python train.py --n_layer=11 --d_model=224 --n_head=5 --n_kv_head=5 --head_dim=64 --d_mlp=768 --vocab_size=10542 --activation="swiglu" --norm="rmsnorm" --norm_place="peri" --norm_eps=1e-05 --positions="rope" --rope_base=10000.0 --rope_fraction=1.0 --qk_norm=true --attn_scale=0.175 --bias="none" --tie_embeddings=false --parallel_block=false --extras=["shifted keys", "gated attention", "value residuals", "capped logits"] --init="trunc" --init_std_qkv=0.045 --init_std_o=0.00803 --init_std_up=0.045 --init_std_down=0.00518 --optimizer="adamw" --lr=0.00138 --beta1=0.95 --beta2=0.95 --weight_decay=0.31 --lr_head=0.00657 --grad_clip=2.0 --warmup_steps=260 --schedule="wsd" --decay_fraction=0.591 --decay_shape="linear" --final_lr_fraction=0.0 --batch_tokens=[16384, 32768, 65536] --seq_len=256 --doc_mask=true --train_tokens=295600000 --steps=8241 --dataset="wikipedia_en"
Each number is 128 + 24 x the weight over its row's rms, rounded and kept within 0 to 255. Layers, rows and columns count from 0. Numbers have three digits each. The size before them is the row's rms in percent of the matrix's.

# down: layer 2 MLP down (transposed), 768x224, rms 0.0917, rows 352-370, columns 112-223
# gate: layer 2 MLP gate, 768x224, rms 0.0884, rows 353-371, columns 112-223
# up: layer 2 MLP up, 768x224, rms 0.0891, rows 353-370, columns 112-223
down352 089:141123095164106109124143149115156094111186146117122108120137089101146125131137116139119088117107101117144170122139175158142155154097162122131118106153157120148140153145118121126143131144097099116131119133062157132135099168160109115132166133095136129157119121142136119124106143129079149138138099136148197103159132125088098124115150177112
gate353 101:163156136153149116126139122127163161109105130079108113169146126134106141114130127139111149106125160167146134133152139055112140143179109138132141136118106177156167139166120098125144092138145107164115120108164112130125137116115127140095126146152096139123125079140118211095103166081104108138120132121166112129135119143118166116096122124128
up353 105:191177115099125119128120119127109130149153145126122098084119091172136134123120136133167158121122090107134117082147120168116126135133145108145158176079146164131129150124141132152078146147143124147101122144125134160103120130105156137137120132200119136165133125125131105134161180109135133093094141104136116128105139129113107154101125153144
down353 101:123124132124135124125110144134195155138142134159116133133140184106141127113107156119141152129154121127171118142141143127100115149158140088134107171119148152144166137134134116126116119107142161104116140122145136093128118110116094132123140116159115159140123121157093122096105148113147174183125118133126140125109055190104161116132081069090
gate354 100:147117105172147098119136137133144134134118152118141109095136136144143180146122096177144129104093128110143138109129114123116101079118088107103132072116151119119113166110156151091146145185155125145161164080141168134138118141125105161124134118166162104098126115096179117158159141170081113101147129133191173130171123125155133116105110134122
up354 101:078094133127120141134143155207123153107157131105160114164083109149100109137113117165143092157134148162136132116101077105208141119151132162161121124138109109092108119104106065130154144137107122112127143181165110185136134153133123124077142125091115148142109133124133110130142111141132107057138151113134115133113134133137121149134130111163
down354 098:102114138158168144100150130136102179163153129079089179120094115129121143115131099124137123112122136072081105137145115106092093130162093148143144091118139127180156127079125118136119154120108103156128102095121152144101113093096122161124121106130174114110144124094114144094136087114167177176141132108093137120139114124122147150117110090153
gate355 098:157129113116138157134118117130172099126106124091114084121144099162154189131098148169091084157122100104124133123196142089171132139126131110119108130111179153165139156153127151150145150127128087126165126113165144135150193119178162158133124139114150131121084142146136135135131113131137137129100111119113101124160169146099128118113091106104
up355 097:111105143124118143115127135155113135185142135113107139111153126145133107125131151106124136160159149130128161109111127148118142102048062122077119125150114131117134135143140115114121132184116134143128148134145140114146096104163160097121102137097102177149154113176116132150144134125131101162134128153087104181165104131136134152120106113159
down355 108:129165135135139082114172118149149144143140136147149145092116118121096117135164087106129132106156132131140144138125157178131111162108082125133106148127141121104106107100107120120094116141144149146138101132104143111143122125113137133128114092122108144144152132151132132140134132091136218137134099131158123145118133148093134140131148004131
gate356 103:115100174102132115105107100139147119116096158109126132148167083123089090129119114127145131114122127139095110141113170097157132127144111152098114117102146111166170138151136136144115124152143134131137136132104072167141123127136127168143153110106072111145193141150105113131167117132087110187153093134173121125133104151136094105110118165118
up356 096:130115154149128132125161134123103127120099103120114105148079145144128165159109096123133102161167076131172119143134150128121137154113135109129126123131102151084140134133119146131137157139099127113127109112162216144152113136115143147152155098124136137177140126092086143085111101132107113121155124162127100160124159153143130111116119134146
down356 095:148096127152138113113122184076103128072135125124118132173125148123092132133098128126123161161136101177129089157115104137109101125135083128126095092107118092141111123104084158116135181130140165152142118075119116090148128127117101096109172108121147116124132103124130133106131114112110090120124141148163102146153087152164110125121095186169
gate357 097:131082145133139119114169101153159132176107126110177115102091166114134143124128135152117101109116151187125127123140164129115151166080135133122159078180110095153133139123136116113107116151150125144119136125152157136158147138124135151127138166104135123168133105130129132113116129137119106082125122122134114148093117136147176154107130167135
up357 091:112145166107127136131149119107177113124156093139100124130143119100105117096122122139127105163125077121190117124156140130127188143131123131143144134073140087110117107133150096108138093128133096150130132158160136097123142149165099145095142123188115128119111112132116104162130077106071140109130104110137065136113122114123126130108120126096
down357 101:138153112138140169130079135134122137131134149125117149155156106123133115128124111094124103124116086114128113122145099159110107161162094108119102130106132128116124113119145117104132119065128131111128126150136148133113140121140153138140142132143131122144125113101108129106126095112107167121102131141155157077150150100118141128135136001073
gate358 100:109096126104154111126130135140137115130117131153131124131133148134128119117099160126134104171112172117129122123157148109164111134142138137146083150080135126129139115144154139099172142119152116129137157097151091088136134106113132138095101096090174103134162139123130094141119148135099151119072135128140078125121086165116133099114170114092
up358 101:125153158162133156128131165133143125149147111108140123173129132126153112134149113117143146124167140182108119073110083119086122125181100123111124151141115121157138158145131150109157123078112121132173095163136136119148108146090114118073117138121120086125129136122119156148132133052109160132145147119133152154123150117092130146103138105173
down358 116:129136143153126112104132132120114144120101106103123140148118098151117095140161113133135105100136105131135134123120095157122089132131145126116125120142130125143124124131110151134118139128110118136125089139099144141119132146140126116114141100165133120115113110119120133145126130117118219130174124120110135131129136110126119132154131000154
gate359 094:115174140149145112120153133132113162130142125111109138095150154145106131143136099167148058115145124111081131098145128102138159135115123138118128112093125159092165123143135127115153103150153151070119119174161127113118115143134121101116091132133104076158143147121080101148120106133121101157158136164116069154115128167113144079115102150084
up359 097:192131115133146131113117129082137139154149089139144134150146091175188125163123096116141140165164141129177129135134155117104136110130123152168133116099109123114131116135138071135102154107086097152138115111106102124076099100141117123116145071165123124100076140131140130102167118137123178152111111141083134140133135157131147114130139133120
down359 090:071125124135149114132146123115142082142116138125140131139151147082165180116122136150153136137131155147109139140154158156145150123080164131099082142125106163143149135142133145112142147133183129112135101158120107158134114174133148122120153158117125101135161135120119136143119166089153044111155167134144142125110107118086102157176119218116
gate360 097:080115149071143106132143107130132106099100115121119121120121078172099161173127125100111105107097172184122157136130169130173090138144157171169148092145098122154153123145153160085167113123108128148092119089120118125109146107102124153154092097140169149129127128158151131104107155150177121092117147141078141137111118142121092124138144135115
up360 099:149112097116129117105115098121060148125117168159127113132127128125130165127122133068129121125124139073127115135071162099139082135176112119130107187120125114070134130138154125136127137137129128149156124102125099112122136113137126116155086131159115146135107130133130136109151130097078136108124141166159114115148153116122136109131125142092
down360 098:095107157098124125163109107124134140093126117066138102119144106137123142128144092148149126101104102178091107076143161157109122145148073137166140127142146141143156141116106126140110089110094122131106108064126151096111127149153143144153111145121120169112130138111151097171126147121109109166095137138101137100111106155116108171141137110150
gate361 105:137121123146105114120131127143124142156131148114120143114165153179125188129130084153157139129153133118142107121207165102106121136116109196139120147162152102107124107118114123169145090113136159145160131134121148097109089117139121152122118120112060086116115125142099176128123096097121116167142135172072134135104135114153113142117122126085
up361 098:075106128167127149131058145101134150119141150110108104107120136117128142134129142126137159100118175148149130131129115164118103158124126138130092097140110121128113149151179172145110113117112116105099124139163123107133120176152107117122152113102108111178111131136130121156136091089126128117155153120123129216092129129176113111126141170117
down361 091:146142123130128121088134106117151175116117140126153140142171191134119149160091149088111149113110136122147114147139085155120122132102135114110130151152135181137150136128110119120077098147123127113123116125151104120082089138146102099138144068112129136072166148113130079122135138142150138133134140163139142125147162133136101123117150055111
gate362 103:128153161163145093097090111124142138115130123111143094161105122126172122122117120126115143124141174121109154124124152142145136156109143151091125157143145126140118115151103144177101126145154124123103145137148154130170181156142094109126173132170165113095130130127142124121120129133128079120148148150106155073121157156120140136079108126175
up362 103:138139176132158109113113138150071107121142096140136157129139096128111133170130145126107120116127100093146145131168166131120133086147141173157116139112150145114148133129140132158135140120189170105140069155119156142129113151123113110112112108157154101107117153109090142109155141135135106126183111130118120086154111152108138126153133170093
down362 108:131173156093147160150117088128161120091094111119125131121127182145116149149142133116133144056134095126123113152094150115116139117129216145141131136153106108135169133105143089132144126134121149121149096114128126144128087139134144098130105040128124140094127152133104126098123178122132187116156108107130144136136125145126117123166142067106
gate363 104:061088115142147130106122130184111133149118097128090109120105125141143198138152092164137148143129153158117136113117123108135109123098099086131141127096127108143111098154156114150133117104165124121168134111163140104103132129098122089153110114138126135132160104167107180143129144115137129142159113137075065127134133154127110145117112157128
up363 103:113126130122100127127172180143163164142123151151100099155139050107124122127106100096145156102109128108132125129122144121152117088129091137137121154120149128131114134137146137145142139127121137111127167135149127132146135125063171167123108148154102123146134141117136128150157154122140134171146118113123137087121151136088090123131107126121
down363 097:135151089160111130137134152131136139139118130140139151087132132086150172101104159147113131109140072120127088138114112108101143120106100136096114095138143121149123120147113135151127121074131119126076129142098142142109137141135146119142121157139117070167108091121088149143122113060135108152094063141113095180096119092153159140131075165131
gate364 101:119111120101135138112178121106186138098126129135130137132148129148147125110117104136128119118132115131118132136135153137112094132117116107148084123144136118131085098155120120132178100095095111159110092112180123129146143143132144100160114097098158135137101054152133111059112136140100066110117138142188128133142151172117168146081143132124
up364 099:136075166117116114132137132120094148130126138152090109130122091111096100113140109102127077129153165170126132180087093134095099122153113077155118154173136155129147107115142133163158111156126153164154147123152112137093174165142149149141112083115152137118149123121112164114161114120139191117112111189139126130094142110117141084129123145133
down364 093:145138194147105164138120092125108117123134145122146163120091138147097115166128156100136069113159147161103127176098157114142094121164122125171079133117182176100119119145069167120152144084167138093136143154144100102102126140101095120113158092151163131125115121134170153165129134124107122115135082130120134126117125146129105124153138103107
gate365 100:174141061117157099120145159118114151114133118138141128138131150097146182141155118127173116117174192135133152117149124100147135117162118115136110127158138140128150077156097170110149125128126137099108145141132124127104138139113136146112147136113143173145132153132120134137144098112130102151080116140108114100133124122133132142145145114126
up365 104:144140143091120057142129122160107140113131156153153142131137135178146127121087127104144122127092102123110152105119090139123142149095116168140131162126147150139138136123130069160139102140114125128124115113135132115108152122100110126140152109222068129121132136142149120093109147170150162115162130141128087128142118147125167107129112133098
down365 101:113154133144153131122122124140121188108122130124157087147162133121075088128135124132136133124160136138130098131120107125122127163129122096159120130096095138129111167113133129100159170163136157163131104141089089101123132134103070129084118113114156125095163127133117177110128179131125105156131106176090149122102125121114164178110106170116
gate366 098:168148102110127109098144155101130116120115138109161175133139143156133094125144110150152118113115107128132134110174232144188126108110116101116144154128140157089136172094097093092130109119097108146158136118136128126126115126092157120146153150135205132126121117139124106143101113175112142111167134153129152082111106135126075132087141158121
up366 094:109154126128128132137095142128084127192146127160127127112153126128128119119159135146150127096147105143164139130093104100147131107124125113096103111126135127155099115105139127174110125130124182186073126125142102125148085107149125128088097112136107096108118091113112088143123115137161115138106155149089145155138144128106163112123132124098
down366 092:140117161114123148122121117121141105114092127144090114078126124149135092121086133117101134132125151137107118162094170110160106112109115135127127112169145146156105111140109172099115139171119133128115135133104150120127097165179096135109161149141093136121097138151132141111143148149149131102118080138151121147117111119100111160133089147136
gate367 102:097127144114143134110133105123154144083130119122146158049126142129151143163123101151151129140106120134109112143096127147176106121106105163150157171136126148132165132102151142153140082124143116172114128080120156143097144104104118129093116114135190078135086155145139177135108142114112152120167132127139138096141109094089106126104114138110
up367 101:092093105170129115115145160151107128119109167142113128120113155125136110130126148153124123120149096127150171128127162173128144131149122145161138151085083133148121116115100177128128115113157119099079113093143151096093120124122083162136135114133106131146099146156119143127129143129152075164125093182109161167131051121103109100152124149127
down367 099:162106119135128153150112158126135146107099117132165122110173107129125149093145145137082178135095124098126144137143125127151139065124123164126141154130121105133124137106116106136170104125120130156120146167118125138149119158102143139127143155097083117194117104118129113138148148125114181148146148115167149124120129109092123108102155086132
gate368 099:092130136121138125093100156139107183117117125117139123120132123118112127176150114155153133091147081089080146101138110142142149130118124129093130141132118158132151155141106120102135126129097156108133143179139130112074122100148104147167098122161093132118096091165156147181143097133134132157175119130077132150123151159117157100144151067136
up368 098:134121140143108107164114099136151143125136155136146130127160126092116095126133135173120167119173119113139148135178116106138086151132135109143122150085179075155117138096105101088124107140129150122120157147096103103103113119107142165149092100123147167132129127129170131128095138161152133131091098123135128138141109169123127128113127100139
down368 096:106121088158088152105121119097110103123160131117128103125124137158120147138111136087166127111137125129103145126089111130139148148118140144125116151157113178123137153180140169138119081133105133155116128167114155114143156103151105092131180123127122093135133122129162086144160116121141161103121139115141096133098091141169108100150070102107
gate369 101:110126147129162127104159125117140200107123124079119096116152134136109132176149097154146121133143141125109112122101154098137189115175113114112109110153123134104097085139140102158141124138104121072152089087135130125080127134098144147128127128150087130123103065137135161088085154125150146154129157136083109158148140126107143120122146146107
up369 107:155109125128120116144111139158153124110094095101129073135110122118114116106110139159095114100142144104131102133114088142107132100144118151147090138075070099171154097164135072157148129100106145118135100102132114102079100119141072097162114119079140121130095107111126134079087128159122143128118132139103143163163186108151144095161158110121
down369 105:126100127134122147150161149134135087162163115090129104123145098140134129150121134111132115156102173105146103103154147139187105120085172140159156107161149136101110126092119104112137118082105112135085176117134141159170112145144166106134163192120106146135185172159128110111144124132127140131165110108115153086144127135144114137163136133131
gate370 093:104122135131145127122135176111155173170176102098159122131124155110159154139135110086123117095146136096139130133123150093144121165083121128131109083151132151111128155094114116138147087146146139170133142129085086098135114091131101120117091114110107114099088050129171170127138068108137120104120129111146165161077136124132152161161153140132
up370 095:141135078132148146158123135115122134140186107160107110066132112136165096142087149130118126158162161134102106105107131115095139148136119146115134134138157166121168127131104135101130123113133115167099090113111103114133127144093134131149152138127139122176121152140098129134102098091132122169092148115114136131140137119110169168085120123121
down370 091:173130147136127146136139125153134152113150146110092182118140109149090151137143145127101149169102155152090130136154156107110106119142167144131132121129160139093142110153105114065087130140142149163121168124104151109138113129106122107122174087120146155134124131110118112101183101129131107142143131106136104112122149113136152138141100171151
gate371 100:131164102116122132129127146093168150144145092113130103081124114106161149144079128145136108135147118105117101131145159080140105112108142102099116105163102128106129136126162094108104153134149133206114135124163096119151149138123104131121168094117156136105156094139118164111093095104092073140132130139107107160166102161148105124111146168070